Part of a small language model's weights: 1 head of 32.
Each number is 500 + 40 x the weight over its row's rms, rounded and kept within 0 to 999. Layers, rows and columns count from 0. Numbers have three digits each. The size before them is the row's rms in percent of the matrix's.

# up: layer 4 MLP up, 256x64, rms 0.293, rows 169-235, columns 0-63
# down: layer 4 MLP down (transposed), 256x64, rms 0.0641, rows 169-235, columns 0-63
# gate: layer 4 MLP gate, 256x64, rms 0.299, rows 170-235, columns 0-63
up169 112:458517480486557412532511436472520486536523444525509457437542457570483496453485519521503453509499497500541561492437498576555493476558456582480473500553496452524491518419526448449564509475508526
down169 105:468458520446482472394586555466536480427486491505515548532542491526498572534490461552501537453446500518524458522444472446454441575529508487523492452529471520533504523580476486488543515472512448
gate170 108:451432596487501519442516479512513500473463456473510456514502461453458482540499535499579510564535530496518493576499502520441612498538482431527527548508444490472553493505516525545584545464498488
up170 103:521524500499518423447519453456472459464547568529485525462534507470458519488516535514488549482459467521536537482480442550490516546496433475534571450577404441492520456408512513525566491487515466
down170 106:473511431525404522484505460496520505492515448483510504534474470513595552428457444547451479490513475492456520410528484472572424463495537573508459474525539559522485533497446513494433468494503514
gate171 102:516506537429533520482496560497460541444572495567476595548509503508525529506425497508492470488457473539533510470489575552487470497472535458465498457437559553494543544443582510541523512513452550
up171 088:488461495556482535561537469540566517518454472407475454498556539481500554511510545540520511550538506479545544503536439476525601449504466573488487495513515494514439472553505511459481427532553444
down171 106:507577508462537454565452533512533525389481516513460539415494499455585525508434548513499525518464422454534499528512547551495452491439504467485434476514562514494496544510512496510541504502440499
gate172 090:508482496526567473396553526437461542512500516427441534434519502477504566479488480515543493521489506464473476506466450467544555472619494457466532566520511441512496517464484482545482525425522502
up172 092:478491472469458479484545485537519441531518448571561457554498550548417444519486470490485527462458440516488479505481491610452452524429481506472443509529536513517473422540523491507548529547492443
down172 090:520543483559520532512458532506568531512495509450518507515431499453511529491471522509411472558495555567540555543530518400453519539506470448521500514574513507429470540457502519475428537445509546
gate173 092:526640479477509546535491503520507547478568478436533411472557591495510550455506546519484498522493511502468543518511479461459509491553457498452500487498402479467556473531449489527481512528501467
up173 100:440474499531498482546501474386536452454537510489493526494511469493511506529464461464457494451486433462568559405496551536430534527536445531510461456524518451527457542488523450480475460433515542
down173 102:545484485486531487456455475496439517496418479581500495483437482544481490527494434546465457561509531540505595542512551446509556437498423486463489477496480486481464590461529522439502514463481543
gate174 102:462476533533509466474465436472455472579532450506528541463523530482440472441440490493518462470523577564493564492466484474461544552435505470512465490504417483468524548516517463545512457599495540
up174 113:497493473478512506524483521483484494524508566545497505516465511536544511504546533472423498514401465581507447436528466553570469433560492544467501518533520563537483452389492527469502549476464450
down174 098:468509468436537460550415468513432514485490553491565495433444416502617487508545469510438539447450452495500498518499535487466502504529534473536493566494495485517486455548469503463421494505481502
gate175 101:549460467475537488472446456553439557479543512427439476492523452588483530499527574571433457480519437509489472554541490510505579507510481464518519500526458527549541498526479504544439475483554464
up175 106:522511529553524550433504527543470500490507488519496492503527501500477517480497443486530572468522515483466446588524482452466527545541463446411588601432522507495434489488483475471469542417512472
down175 106:529487561523504512457481556562454475556463574482467507511514486509489553398462492520571500464556466468553540449454564501519480492496484489466543474397457536481503495510474526572480487556540545
gate176 093:460526542503575506554548508497558527501570466453473526457486555428511518498527532527472417443566502548455506502450533498548513507505515515521511569468467460482446522473448539451509519438498600
up176 119:474492518520482469446499499491438502449567504552463461566375505525527551496462484432537611510486517459510475503491435499492534483540479543528543588499500488475503505566458491523527535481554488
down176 115:569465475467493487428480449452425461516500529580485492521469463502457517482428558470514524539501516452486458447392505502511554531541492496500529537498450482474556453501494470505433542523535414
gate177 134:539493502501497519567494532529520452459445466473494485510438470481533533627417513556477502543515474512582475510528409514515574433505506530502458428525533457487522477487493501483449441512525478
up177 125:512475538450529492406564513433526519489529486464493501493521453526476526411507568475531461490522481549518575475521565466529468550581516507517543556495475581449500537538448513476536526566496524
down177 125:467455534467525525511463476477451509556484513560460526532456474426551521626456486553491519527552470482592454512491486498456560460457542460501411472531505516461521512504507488517476506429462483
gate178 095:477552462462456614506507544496487493526546485553502533522480491525543462500516431531455482476546445449553496467440576518502549527486474548399470524462530458492480486489485502475558595489526492
up178 084:547438524567489404491498476508526497481471495434459449452517467454506543493522564482505559499492586531506549537541450481513459461508492462566525524549526502474524510562497556513423418474452504
down178 091:566552506498508444513474476610513533531485521484416478467517547452503440486430487462466481547581464468559517502498497490460537473422528469447475535482451497436531444489539462466508505451493534
gate179 100:491511424534471460537548401476459511527553504477510478523486532524516572541516474503468458496480565528508520453506520537538514568537510474577445490576534444536462537434447544501479504501484588
up179 100:520526532534548496399439532589509533402500530523460485514470477536522462493478559436519510457492439434516531511490491513447492433508542538517524537468458587503506480534540494495575468486473475
down179 104:503534459496549481519423514469556484419560488476504490489572594564541448475418473496456485503546493482514473456471460539491513505492483497600487509462453547511549516566487522505454464497531437
gate180 095:505518569461450496480474517519446551424530569507477508513569491504509548510386503547432501488569509560570470537460472534471536552507484507536459527482464524481545502503495459483420520497455557
up180 103:524488562441468472504498504460460505443563542551522457551558476512493552508347486565447479448525536532497434538513446554474513491493535503518448502486524550481542468478503447505487546499502511
down180 104:491516517508494455511544452526455426460504564516493508616551482533475544498488514475424478462500500530449389471500470503481419514499551551455516521535518460482458459553483496523483534528540572
gate181 093:481503544524415581495524552487433522537502531516471520437461521572594469446493549535480537474494573471480514463559505528469499506480495530436506478480472513510535548452511527516494456501384482
up181 086:526479557500509507460530515490460438526516491507462562472531535590523514455522470506498533396500552463520506525519483545527533511506478549435561499478549579497546562473493502561590514413517485
down181 089:451522471507488426481509487497565492433432511429441471515532513507435450514522480514480527493482456466413508485420510528517500450508551471446554513474452494526515434604459507453467494557529505
gate182 060:502499515542445459460462494514456528471475522519497505482560576501515533515579466527561566560575551490519588528541490428477511519448508558439529458516511564489454506573486496531472517487449536
up182 054:514480466500437539477414491530455441510500535498518482504470440468484509470567457512462504550510575514552497455560449435445443476466530542463520501453448422538476451455438510540516544493450521
down182 053:533523410462475503461456547584521497554569432499510493497458480472467572507488503449505497529481515513517580511487526452546423570515433528478546482554459466453492519502515570475443540486506471
gate183 103:575538417468517515552510450478549474475452525579508545492510449489487528470462440481492467486511529485524490546551552495448430455476549506470555556443561532482429456496502531424497505502475448
up183 102:419439526536498458473522566487476512564559429478485442469500567434485479474560462474473465485531438459501475476450498474581520564514528496498535528503491537484492491496525455558592546450509504
down183 095:443468518462501436534485538541541471549512538530468497463501556577483557536444532486460487576507466568481470524574496401523436495475450478468529488498538509428472468480532465455558486480458497
gate184 119:419511469499512457503491471484505530549379485549459536428494491488540531479466436493512476441557461527540555525538538457543528559520465528569543437529528535450516532460465460489513546491543507
up184 110:495600506545498515508534489446524559566423466518446493460522465450531580531505444504514414476526504537522520536553515487588535559474480536543507431511454520456536491473476481470435498503501513
down184 118:410522481511535511492517491462514580555483496575569464527515484467568549545513467542525489443496516551523527511487408468518510523475482526499509429474528503389498543467478485566540522535546534
gate185 099:496489533460519464499531512531487529440458486511524441529461489500434515488475445555435471565452502488525545467520486603476435446517535525527518554582500426567452549504514481530550499438543495
up185 094:459500472525484479500451511483507489575499535500475522476521487506614505518489562452535530475581541512500435573466530412522560527475472511477505479412475512479535444541443534466450498564490459
down185 096:552506556467464513474484541526463548452555516575460482559437562503456508473496481512465439497444500432527469469526527543538535451494483447560504539502476485502467419506471484474568583433485476
gate186 101:539552551515593468490545509466552528476486441429536511430562536463532504560470494578566508479530477460510482476441469552511531474519439520556474427548522484505544574493475510520502462489513487
up186 098:481512498469567405440507472479556451471452499494555453544557484510419473457447454595488511519504510562513570483535460525473423477523472533498567510534485529492507509488504485523552466432505519
down186 094:541549529523505492495457544527495572552538576510506503401507431510530509563495508496455527481482504452487447488495443459452509451452487466496455519525543517449505493502598447544525574512573532
gate187 094:573512489412516520477465524503466475446493480483530481528448501525446507541518473542500566493515504437618498532534472505451477428505401549494535465461492442519458481467444578482509497471512479
up187 092:526502448521463457458504503548489396512514506453505460577517470485397545540576424507547556506459493430547465499545506463483456495479406483524491482505476467474469495486485479486527560458476488
down187 096:497473495461588507495523545468572497517523474459535479496521471452495506511509440473446517467521481505443451470441535424522432557482541539529527493470469527551455612544451429474514533548468482
gate188 109:528570440467411460497430532526452492543525514463543498503553537435463546486545484475523484502502522495556471486516477504472441481453537469450540582540453446538480457454447504504559550449453515
up188 136:559556487415471536450500523538466508496474503531511454502476584490432505548568475465515513438430511532538507467484481567505504445503550553489545539514488480518502423468474495567566532431545501
down188 127:537548503462458461540473523556474465461514474466449536535507475447421531513495454444473503451484527428595394478487470551500472478512571483477519520570504442518490471473459452533487488534501551
gate189 092:547508462443466558408495499453539548492435429445513462501495464410490517474491505515513431513495508478497487498514493432502472473547504475558537534391487453523536512489419544444509505522541520
up189 093:502479485513507404573534504512541445530564477501565458468505503561486446581510511566473521399479509536520522454510483574470511521558495472485447506532500534485441442471495472454454457488502450
down189 097:558526471524493501495494513499573526515513469523556528481494470426528513526423474554524529451532539543559569460521487490452518567552517462590460522529489448463420481510562565460494481447472532
gate190 110:561464487441461503518481506451473527572487511518439566488492531503574469440578538512479506469528471475441476446483506479549528467457604430473478469456464562457523498429466523513509511552507492
up190 102:515556534546485493436535533537475478440478479548536505475478523482440521517502419497475477591513481510534505479491577486442411498503387566493492498500443463503431444471531444496529526480497498
down190 102:493584506491569454491506509505494535505464528569469511470508531576542509495539560446477520439509460532488557541565532484545567514438496486486504489450529538462508467562508563424584524443507509
gate191 116:532499549435554490448460540573550389485445482515543436523476488476496534509452518514514443524478507534524463504513431531494479514480494484500494544495471555472601436582492486464474440524466495
up191 115:541508403486492462516596539530447509425544490510456514525429534554461523526472448494529520481442510496497510492572458592502471499539497521570535477545531536515502509542505508484452428542538461
down191 105:419468446426487451488532504521445519433424554498483507492526547516515551521521422589481477505501520502510472498465490501575560544553510490500496464519552565471490543516500422531431491534541516
gate192 097:503500487459492519518479451478527408480535573439475480532471492529460492454535475534523527586474522562576499418498486463426505496517406564539546498478568492495484568487486494525484532525460465
up192 097:421496518479503519465450559476482525486592555474507538520529523467449539537480485512485557486489497509491479523538417474502541517422505543386432553431507575487486498467517542520479557474483493
down192 086:514493489472450423515531427476491521473461471559526454479423493541498460431536502494552508531529461512553530450465509558499514535548433517496531433551520494494462504609441578522464492516478475
gate193 094:455500504449480498472557494494479456491555471533487533536484497496455480542386443456491508500470526529473489459470469493508490472474462549594420541423461581522479510446482539467487423557493471
up193 085:483499535420508519439493543521468429431498428522510512546456507443458464471440491434521495525476491476476516443467489466531514511431516528530486411392488511493519472455528531518485442576523507
down193 100:457522502530462528479448541477489526563538479545480557524493524480516504480543498443506432467514492468465473517420442458529466449444535465409585417419451475502455539498487522535517507544531504
gate194 106:448522441519553529505553488501568526509518554476540526456563445541539476453491478543502538532468523489457562462500511508414516521507529564516521439502514507487480456556476519454413427452423466
up194 104:470549434538518474529571522512520467520518507478515460447545503507547488463515469524527599528492537530498522462484494501441481483523548529466517434461512476540467476500507493445428457421384422
down194 103:541474462583469576474518504537428498540434484493542507546466450438496559467484506540437483453453486450540526526409534478581446514475555520527530488524541465494513506491547519554449484505499465
gate195 107:495529529468464537408491529517503457436542489524464466475504508560583542537560533450422531522491468552457539490505510496489540452408592516471459517504466487518494478432516550501511510556456469
up195 097:520502448501529462534526508560549517501593447457510528478538496539422489593480464517459513484520462507495523518495471609516467486517537453463478516522503495539555523481511504576597481521548433
down195 095:507529447443501424478496474482499481523520519463519485464527498594517526543488521535498533435461484532483533557459539634591491542554492458432489518524558446486469499500547519507529515458545503
gate196 096:501540494430496495519489470448506477532452508433456406501524580527452477537521455486515579591542495460537446484492491514502545446549529533549540481530502526457517555535527537517448518505429553
up196 118:439504471564536522510517484596465524448514508484567541491486451559504548487482523496509466458553537555494573512509459468463506549493451518473479535453487495585467437482425498524542453472578460
down196 108:503500470459456519532525439534504507530499524475488457451535548559448555477473492545554531581581531553544549479565466463481597413518498547510483515490453564573494514520469520495479489481524481
gate197 091:518456526490582444477430565588450487482489427430518525527463516494479477572506500571510441525522457507463518492518482544524466524518504483499441482573548487522515454476437446514523421531514488
up197 096:521435485495559459469443525504496486497474439438549526504514479479465488478482486520522438509452520445425544500552518572505520512541489505439442490528567423492518480487415467518540419560536448
down197 097:528514536538481520531575423469550512496494514467420546466445469543522521517496479447467483507508454445538500533466495412472467522441481508558488442462467421544503463550566565472496545510454532
gate198 098:555473434519516531543539526514492609509531522449435470485446489471526462465488508490533525507502473461542468446431519497462596584519469499556449491504495470483478575458463517487480509533416501
up198 100:454573551453517538522484460489538480501469454569608548522522448523485541533450483472447492548535501501480507581557527538530421462483471465453506564522444487500524454524547480531500439493514525
down198 102:538551508477488510483510440510502550523481459600488500493526459490517483554445522504482432553495541480525523545549593497412478432514524493510464540477494451457490603541569524472515556469501485
gate199 103:476453533382457528516495450494435478532521577488428521467423502487506512508477504454537463537506541452441510514458528485500500553550521495574462530419521544490497539523487469514456559568496520
up199 098:512537492457468547423495518517519517418465503587457552500495415529575553482562535501516494530468483493470516521514476520473471520562445458571498521461433545504549477465532557508473496549428493
down199 094:496541522517554586474537466481575510516483505496504532464507600510475472510507505524496547512513438541518487571494476524439449464477489533381572500599489520469488480500526488492541443458541523
gate200 096:576535547500445522483536476498474551488547514523506519524546435479488527542559459520442474452480385491421507499495524452462503520466497448508415545428503571442460447502503528486486497530526501
up200 094:556533554474473508469531477530479486514473530519525447560552418518485566499554461568440481491431380510452496512553502466446484504441547442535480512466494547491497478499499574548499499500536511
down200 096:485504487503442541464526498539463470481544523528434471498482404470439511393509485464505516484477507540539440472456544555542489469529549519557465442525463508547514451566536466524460510519578554
gate201 094:521513462433462542570525496470484530471444559422538523443524555477551495501564475495500523509509495555495572468545486501460489492538481540465484495429506535485429469514489451376500547466456498
up201 098:518437500538453543486495520465550498524480503532500451552491497532502576508512530494565493495571479429549503519441538482476506513487427475448587621493460529485445538497517427508500570489491478
down201 102:500458540495447538453443477528518509480512537548436474522508487508511544431489514485602525463511441509463460464572537471531513451487463449426525590508506474432457479532416485538530521494473535
gate202 098:584575433496524535506521471515537578476493499482506490468469517463482417569526477514526549483572515493571446470437508541543456505517541463501538577465533447498488552525465531437548491491522523
up202 091:544519489451511509459442497545467511421427504536495496583485484509496462510437583456491488540490565485554540576563560474467515479514544513495484408510475471507538447535494542475497428519470525
down202 096:507535537505472511452470524523502498504470495474475487455492480571566450520621509533519473531484477456547502502494534543502498459466467443492461433436527482604473463469523499564494397496559478
gate203 086:530467549458500495494432511509471502499469525453517535541490450448486477442456402512489477534477458530553441407538464402438481522448513491452535499461507511551474496515480479486513454486538596
up203 087:478531470489471553535503500512518503456461493512487432478469551561490543514542547462556486564501557434538502626482478593556516438492520470541519488482554524452507505485567489520452490532491445
down203 093:533513536508513509536442543602509488535458486479515458479507475431443520491509478569482465568461518477543611492554548427504468461478545513472516528470518478538553503429485529462450472536509443
gate204 095:522499535465509514526494534510524494556491587541485485461455453486502559488475548469479520573609480521496528541492475493525457436527443466493408492434515532495492498463517511449452519501453614
up204 101:498505490525452472530476505491526533498530437533461464511541558508531451482513461558453565478475505484581493491437554508520436536460517536449533422506507476469514480512488618517576477470410487
down204 102:441483509573463429464510516516502519463561459458521462507479568479568529462550556535421511520536448438546481438472475503496500497447536523462473478468488475523498471400550552521545493451470470
gate205 095:533542439520510436475523458431595562490553542479514552510570449525455497513472470519536485529448471430527493519485554542421502564508522489515449449449522493461431478484513473474515534528515445
up205 095:465543473512556402542586474496535582516529545511505546441571520478448457504456473519503474507405442476523468510495482578511492556552489499559492501489527517501460469442548521503504455500466465
down205 090:538464536503458534449445551523495439490442453489503521563429512492587521520487496477537493538551502495453467505530477455534481418422501484434495562511442488508515519506462466470405492461566506
gate206 093:505587490480473485527531467529473444454559475594509449483420479473473540527529457484457523530546479477472464511503547516502472453453526602545547578541457467458437473506491450487487494477543506
up206 093:468500471479453474532535449560473470441510455530473447449494538476558520504574525548451522537531576525520520529491448566471518540519522585578501506440483494544475562476479530461478474523479584
down206 085:533440564494540478472444516513500529451471514380531534538494466488472460489473521412524472531469522519451520541443459512463479557524546454505499482539485514450596474479541513522497577549541463
gate207 093:484476504469493521541539461485476577480495513501533528444497509506462450476493470451429593518467511517498563476453508547432577577498501490515533488416456587513562456515557538496514542490534543
up207 083:501598458502544549592505522513429541453486499552491498538457518480558538506490561488530477496523504466537437522558544437495476410525515518547460539517515438501441551469475481483479453503460450
down207 083:505514496452486547484541514498497499563477497518466526400478489471504540500486538488476573554515485503485568446407500495434536473547490473451466492475504587557524497512578613464537502534487507
gate208 094:484530557541516454439514560497571494447481530509478537505489507516545541459450471488480499507588514450509454573461564554487539471496460539561483559488555510473522455485578488410501529540548513
up208 091:479559460514539462490550475474492441476540466491529574528505529484536546517541499510508528555488551545473541500602532533498402493394493442490430500499505490481500478501557500499509530525599478
down208 099:483487483493431537553500434517456541538459531538537464506476567509471438575525542501524454497439498569521504464474435495449553564489519455415504453533436538477496522490464458546525446490457475
gate209 104:478497539480546529519498437469494479536496516456521507555524463482571494526511499479467422492499516558482504441511420437481466540531551488552441496498441499455499518469402535507411443430439483
up209 090:501504443543526495481519473472419559505584504525515493467479530581421490480500544543526557529513463529498544537465552508500508460535413550483558542554533476558474465514556504509528563562503455
down209 093:475529543492551517535446474568523472524404497463538494421513469473476493533506549514516545500455480564484508517532482428510484506489518518542423524487493454489503453421395502517473426558482450
gate210 098:548530483443440536566569505456489583475517506480485480454538570492513584471515473492508464508576571443511509558482535540532517490460482515488491533442448476466442512514483517536472547496420557
up210 105:429445450489578470451512503465468473504446501500451456504464495543480457482486495478546529516414469548482411459482504497522468454503530481562494514530504561508543502509560432508542406441528449
down210 107:381454486480520480476476410491533485552432562487483471505457469502492420543503574501530461518483460504488466460519459530492480501534604568566549510534529492518538512495531473487523485502534445
gate211 096:519522450540475407464451535548495468531510475474565443517556503504418466518398475466447463492500474492465479490507517505444553507499456468489483398453493540437536518501481540450557505534471508
up211 093:519515461507505422469448510529502458551495500462584476502561480514447450535447506470449459495501482497427478424524540526462536475487454506453495437448464546440495550484492508424591557503484518
down211 095:467566469560467480565427488567456520496461523519485477505521428491509464493583552484465522480426502482469455472484504436460488527535468507448589450513495519526481474514403529574484498517494537
gate212 093:484532523487492468476585473508545528438503494507486477515529521557416487494470550520540491518447402475588538518528456569433489505489481522524536428530529475521596498532511501522575493486449475
up212 091:459484482490477503471535516529461465422536555522416465477447529552446527445520488582508459516512439500516569524416498498464531495493467551536564467572489477585486500468496461512496511491553440
down212 094:455462438513518451547489514463572476492511464520549574533459525496505472539488588466532455488412500522499502533483480487558455507489592513508489544449485494498571534615480547504479552493492517
gate213 107:469488508490483531525436481553451545516544545509525464488496502390460522527534501500502410562497521499542512552480410508458463499527410556508519528506487500433428493445477539527497455439453500
up213 098:469484463532573545555535456437517566461463564515522512483498434475452446510419486510580405525500452545460521563522484476531430503494503468502455532536506461427486506469480481526507524455512494
down213 093:562486434501537489437482493507492519465482457507469502542478535551493556532477489452514553462515464497438477518513499475462498505545570420442510501448487485558534438486507476471403498600435442
gate214 095:463509524542525475487472462449514555530510469502500474471577495462410549528538494554506491522516480474427500426401492464516545553530503385504540494503479584460527520507488505512519518461460557
up214 087:512527470534468438503478499487481535527555527542425456494480485468475538483527506515499558454420450456439521459395480474564569555560550489478502497515490585470550503549480519504550509501439502
down214 097:525501452526476484510514517545441530377507487507416517580472492486557504505572555449537445487426490498541430506476467531486496456571524490449506481492534515542478456448487504499487579527519478
gate215 107:524571501488514495493480481504493440490516478494548482487488496511540495478511432497422496512466521481528458459511456528517493463455621525491510487495572525567470447421472632522503480474428532
up215 093:489448517501488520442460496545500445475458467480552544464445477518494445486516519525492529478445532471465434429544516434482471476459562471457514500461618509461458426491463570512457465522542527
down215 094:419454535546467520513511512437489484462489436487496532593486509476459424541476510463580432576519538546472477547470528482470526535479494428413512530501539469449498498570518495530519533486487498
gate216 092:559535458491530474471536491498436493507487499509420447424467488500496557566487508500491560484550562581508446504497506488538490511500491502521450502557510526477403575454584538510479552430501472
up216 093:527549470472512480538508528513446466491515493523453496495430516504493547496529465461509549481499551519527487528547480521552423467464478569544459491518497463456384488436471522435430562401499484
down216 091:508451409535559536437533518497549529497505491548523462551524476484450507537515625552490453483564474551469419492490531474514559510584537496474469477558486513505501515467535486519474515535523552
gate217 104:477520486544552588451488466518531504525473523532520503550507566434488580521495524512519502441534464477548487560468536523548568461597473457534533550539461481454462517457487534443498459470479561
up217 097:485506605528534509501494537579544480533486489477530539476475426422493532450385524484440538502585471561535484549518489514532500529478544510486524527493502464490548566516458495505563490493449479
down217 100:468528508485497484558455571442469568513552476476537441484475459549513438524466546554582513562531546504500476468511476477535473429418533505476513539582485533482521514523516548459459499580518504
gate218 105:426481511508430531448449560553551475490521514482523540492506489503420504496479492476558533530489542499524508522515497461488496527492451425603586565531520476437538530487518493555484525466558579
up218 108:430495532505466490432412599551575463497532522507507496544489497486464521446469517513513535572458541511584478559533441461484464505495475477527559487511526479414529498423519499504547507501518521
down218 103:501481536565496486579453525536463475503489519547511486558483500447580487496532529498445485436499493458492467518509436565489477462542517557447400461469442466582471490557522551463473510513448527
gate219 083:475500528541443468497482467509419470546537504432516473513503481525582450494484457605458475560555555581549456470473571517478466510587527463521541518495509489460487475479520495474494510514432476
up219 078:527524470478544521532501577483546588536471492561477542480509494489418570521500589402526505509477479461478504549521424499520544450450575515492479472449534525543521535522474484516528489492560473
down219 094:494446514510474510542489517491533495546496516574522409424469500478585503454466369504478509511541437538514514434479465511526539523566537514543524479510463536526510483523490537457493515405495528
gate220 105:453522475483469513565504504527502497537521549507512448489479481526571458533514501576381505563496474443501519497541486477416573530482472548535492437485535469493497517515523559544587454524451542
up220 109:469512559486467509556497520524539491558521544521534451462493499462565477501532531524372485509473441474452513542549556524483490515428454516512466420518498523474495536460544543546567416488473490
down220 107:510528498475530465593544596456547540509565527538503505482471446415501469513515540475484537469472477456402477541552491519560472558489487489539513507520456469492478501492534533543579489438527549
gate221 099:477456496463433524485487480483499399445540421473433493541454521507521501524493522550569455535465521504497508586509460474523592522447480497503524468571423533503539470461472515523440493524457516
up221 099:468462556490452447502487486501534442510515555505515610550424499488424541507532529585510476513513477532507510542567569453471521481490443463493564449496506551497505504570496439499445487477532528
down221 098:480527538459534457515558451474489426558457476548559478495475432507460456530521455462469498524504505484521503533411563489535495542513449526485519531604581500478466532559495522506415536488526506
gate222 098:521477521411500488489576478508553492461542557531505485483499492491527477515467477563442449512432488514493513527560438553547516514526458483572466474481509523490603492535467432426475427551529496
up222 102:526517498456493466428510503474601479433483483519490459511477522494490510528498462520461395515448525514554495531550435533556515537522505533554453457493584559539547476496527496423499451540542461
down222 097:452494474463452479574563469508471546556449436536515522466514567545462518505523493557449544509512484471538458521464526513489575497559505536414478455528499481449495489548540409474489482578509531
gate223 089:513547490481537519441446440485461420534470527524449487528490545538498479557516477497561512611461402514565506485515427519522525484523553503517568536450488458458499507513494509557437542497504517
up223 073:448488539500554477547503554490433524543523493510509456535461512449553515452490530482473451451456482576481410477540448494494520480534504571478463537534439497485466428452446551419488516453499459
down223 070:501518497514495531560525517455523524570555521524561464499535512467518556508453558495500544487516509515453503488572400436594505486588480548494490509541412487513504447508502514436521487499429468
gate224 109:505396510524511423496567482444506521521560465475503521493474484467493466480447445563477491454446464530437470447486479508511536559595471488527464587521570507539520535500529486476562476516520470
up224 101:485453481486483452485477508509429514497551492456508531483525486396505431491473488484509467486407471527455470591544542458523496573488517451506486510493565492466532461484561468532473501596475428
down224 100:527531510428435530462449504579552434487467501507517538531502499559500504543532494483492484544558538512572502519486471500471478404388463525470528414517439448527496527503476493478502498453452520
gate225 102:473513448420520431494531539484469502522537423531469465464522488490449528469497494496493467425556487482483433502514492521468458534489561511431456596487534469497495441486554460478583506426450479
up225 108:508509511457506443537491463489493562529497536544514541503501501383485550432474503493455448422500451493454451501516520529500471539465571474441480561511478482557460542465530523458502521436578558
down225 113:519535514501488525599497528484522498493528489591511545586521503424504431516529500508406473477508516525405515526529499429508435444482519491519521534475488552576500539468466479452499472537540469
gate226 099:552538380514494537439472478477477522459475564567472503437481497477542502532482476443524513513461461520571517442511484448562474565474504518505466527499467533538585562535504493469520551515438477
up226 091:533530476498481559510526550559503577426442573506456524487434495512494537530454494534536525514523499459559471523550516530553480503535456463537572469490468505483496531490616532480448436491553471
down226 088:438467491465506507535460487485462504468519477521491513494487526476463483440441533593624500498457553515500494576526563528490516491513552435480584504481484585506435564492458523514522512496508554
gate227 099:525514453526545507485471508526506430513460556425452430487461456505541538554533450511482506483507520461582562453464491473446537510489507584508477448498439491417492471512478496425511541517421477
up227 121:424488530481437528477484486464514504444515436541538571491520510497452506436550570453508470514482438479465521527538545471519486528432455440522578552511507552483503539480557458597507507502546528
down227 107:507555480454464440490552426502512524522505445515454473426501552537508449486490499442492438558470524511471467524493605577453504489457391483551463521510484486448515513536485474449535475500474485
gate228 110:465466488527483487555503445496453452457460467498482529478448568460476458526439464574551497470447506449433505418553494436511488521463564561491551538487474472477430515501444485522548545448490503
up228 103:438500549484474485504480533495514449438491508487605540461483562462426503466454541537456459498507537487462511481568468449528446499422478529499568478492471517515504507525482429525598545453538489
down228 109:499596526451499517470525496536526469576579535495516440555512457504520538429551489469466493500489471519499559506450538577509462515543497490543438476525558476519528516531561527450461457569560467
gate229 105:476532438534538454489526489521569456509542460452462462532531571507438471558434478562538517480508458561545468476501508504501554469560486476501466454548462543459492482511488517478560570530562418
up229 099:483508500468508480491512426435491460537484579563552560509502501516488485428508530428450525517457517449465495488438516476498488530393512567549502475465513543511531496480563532480482542552410540
down229 103:466434538448492513503456433545556503464468524487456471436451452519521560425590401442435442521473490456497468508507460536541459482477489526500544553485501505502517477481504527513471449555461521
gate230 094:581542403489504492473517480542463603447507469518452460474495463492583553460533475461488447489476539501499495568574480497442471444517493552512493558471456462503460456458524532473494546506528494
up230 089:399439501499526519574467444506448510444529462466444492526545470508549452429471499472539511517476455542477485542547440439440535487479558500505522572476534501582483468495543557477521470520484493
down230 096:564466437539447483502482469555411530472516497463474453461430463496513473551543498510486470536458541439497536537483480490481468461489443574420545449480458495497501559566437513437486526514494543
gate231 098:523473469506512560521551539506601516543516501462430502468472509558504461542485568516534506487530505542514463578590536460566502499517453495548516566499518541471510573571472494426495529478541489
up231 092:398522419516538511456475489535431470487500412440502554509509433413508530504484437510504484492517447469488478459498434570508458464469509472500567450451511480550474444467490507532489479516521465
down231 097:549500476405461439582488492515582481483415533523540538463525468485504519472443452483509491451467503515536535538447465508521552566504429483515494497476539465403524465480483510528425505495536524
gate232 090:558521481464559500522616474490555598490552528496477433467491533464500459519522441536566452508487547476534563562522528589507490527555557511494503539513533472475469514477542497535528496488470524
up232 091:504498530518543515504500436522530551481526465533516415521537506468530459473526464571521410474462511462496517595555443586513495521509524510494557515568563431488478511520501505491501416469536553
down232 089:524475517477432469524400548532537500529483546471542526469475444530547463492437484489443481487537506544422476507441484450555481407495472505490555504536486501562525500481542455485415510481566531
gate233 114:463529511477521509535540464503500516513497568530465503530505504479553497444541539549525447526477483480510571486457557542429505418482413497509451547491463594542501484447431525478429511470463566
up233 130:478403512511397407428560484476457503479478466488518490496513446440470500511480443472464552451469498487531485487504562524515528560469531436558516485473532486468508505531559519453535478503577461
down233 125:542516507557512462458496502472503491472504421489540512546468506437456463534435442420443505461471480497500482493529494578468523561533522395587519519468499496478476486551533487443514499516547418
gate234 108:456510501469509475478538498501502482568424506510554481525487470485448468509450478491575468467514524506490494484502484378481531432409584479468490533450502449478514494592483489440459567537505494
up234 108:527491461461509531485493527482442445563417530486502515481470462470457477490464504497568469496521468511483500461503474356492519428403565487445470519428486458529502508530482477494482566535499517
down234 102:475497516462497456581529520443499508527432522524564497470533465499539546525529492452486499540438524534495475522412450540509439511550510493429500498462516466548575507573532475514428552500583467
gate235 093:566511519501480557465482562464510537529485467495548585501426500426543546537553547481465501516528510469449503500571531431536476489462535435521427463469528462453539571532489469504481493505488430
up235 110:469445514472507480488498513476534496507503589560512477497548487514464463425475520537612522476543524490560547532469543455420542509528478581546513506493488521458508495534463503453442543514463595
down235 105:545537542511576467503550446504470514567473475458471509444437520487458445483475529508506469603482516482500523507530487508414574544478436503492541443511529489481455469499528497398498552517442523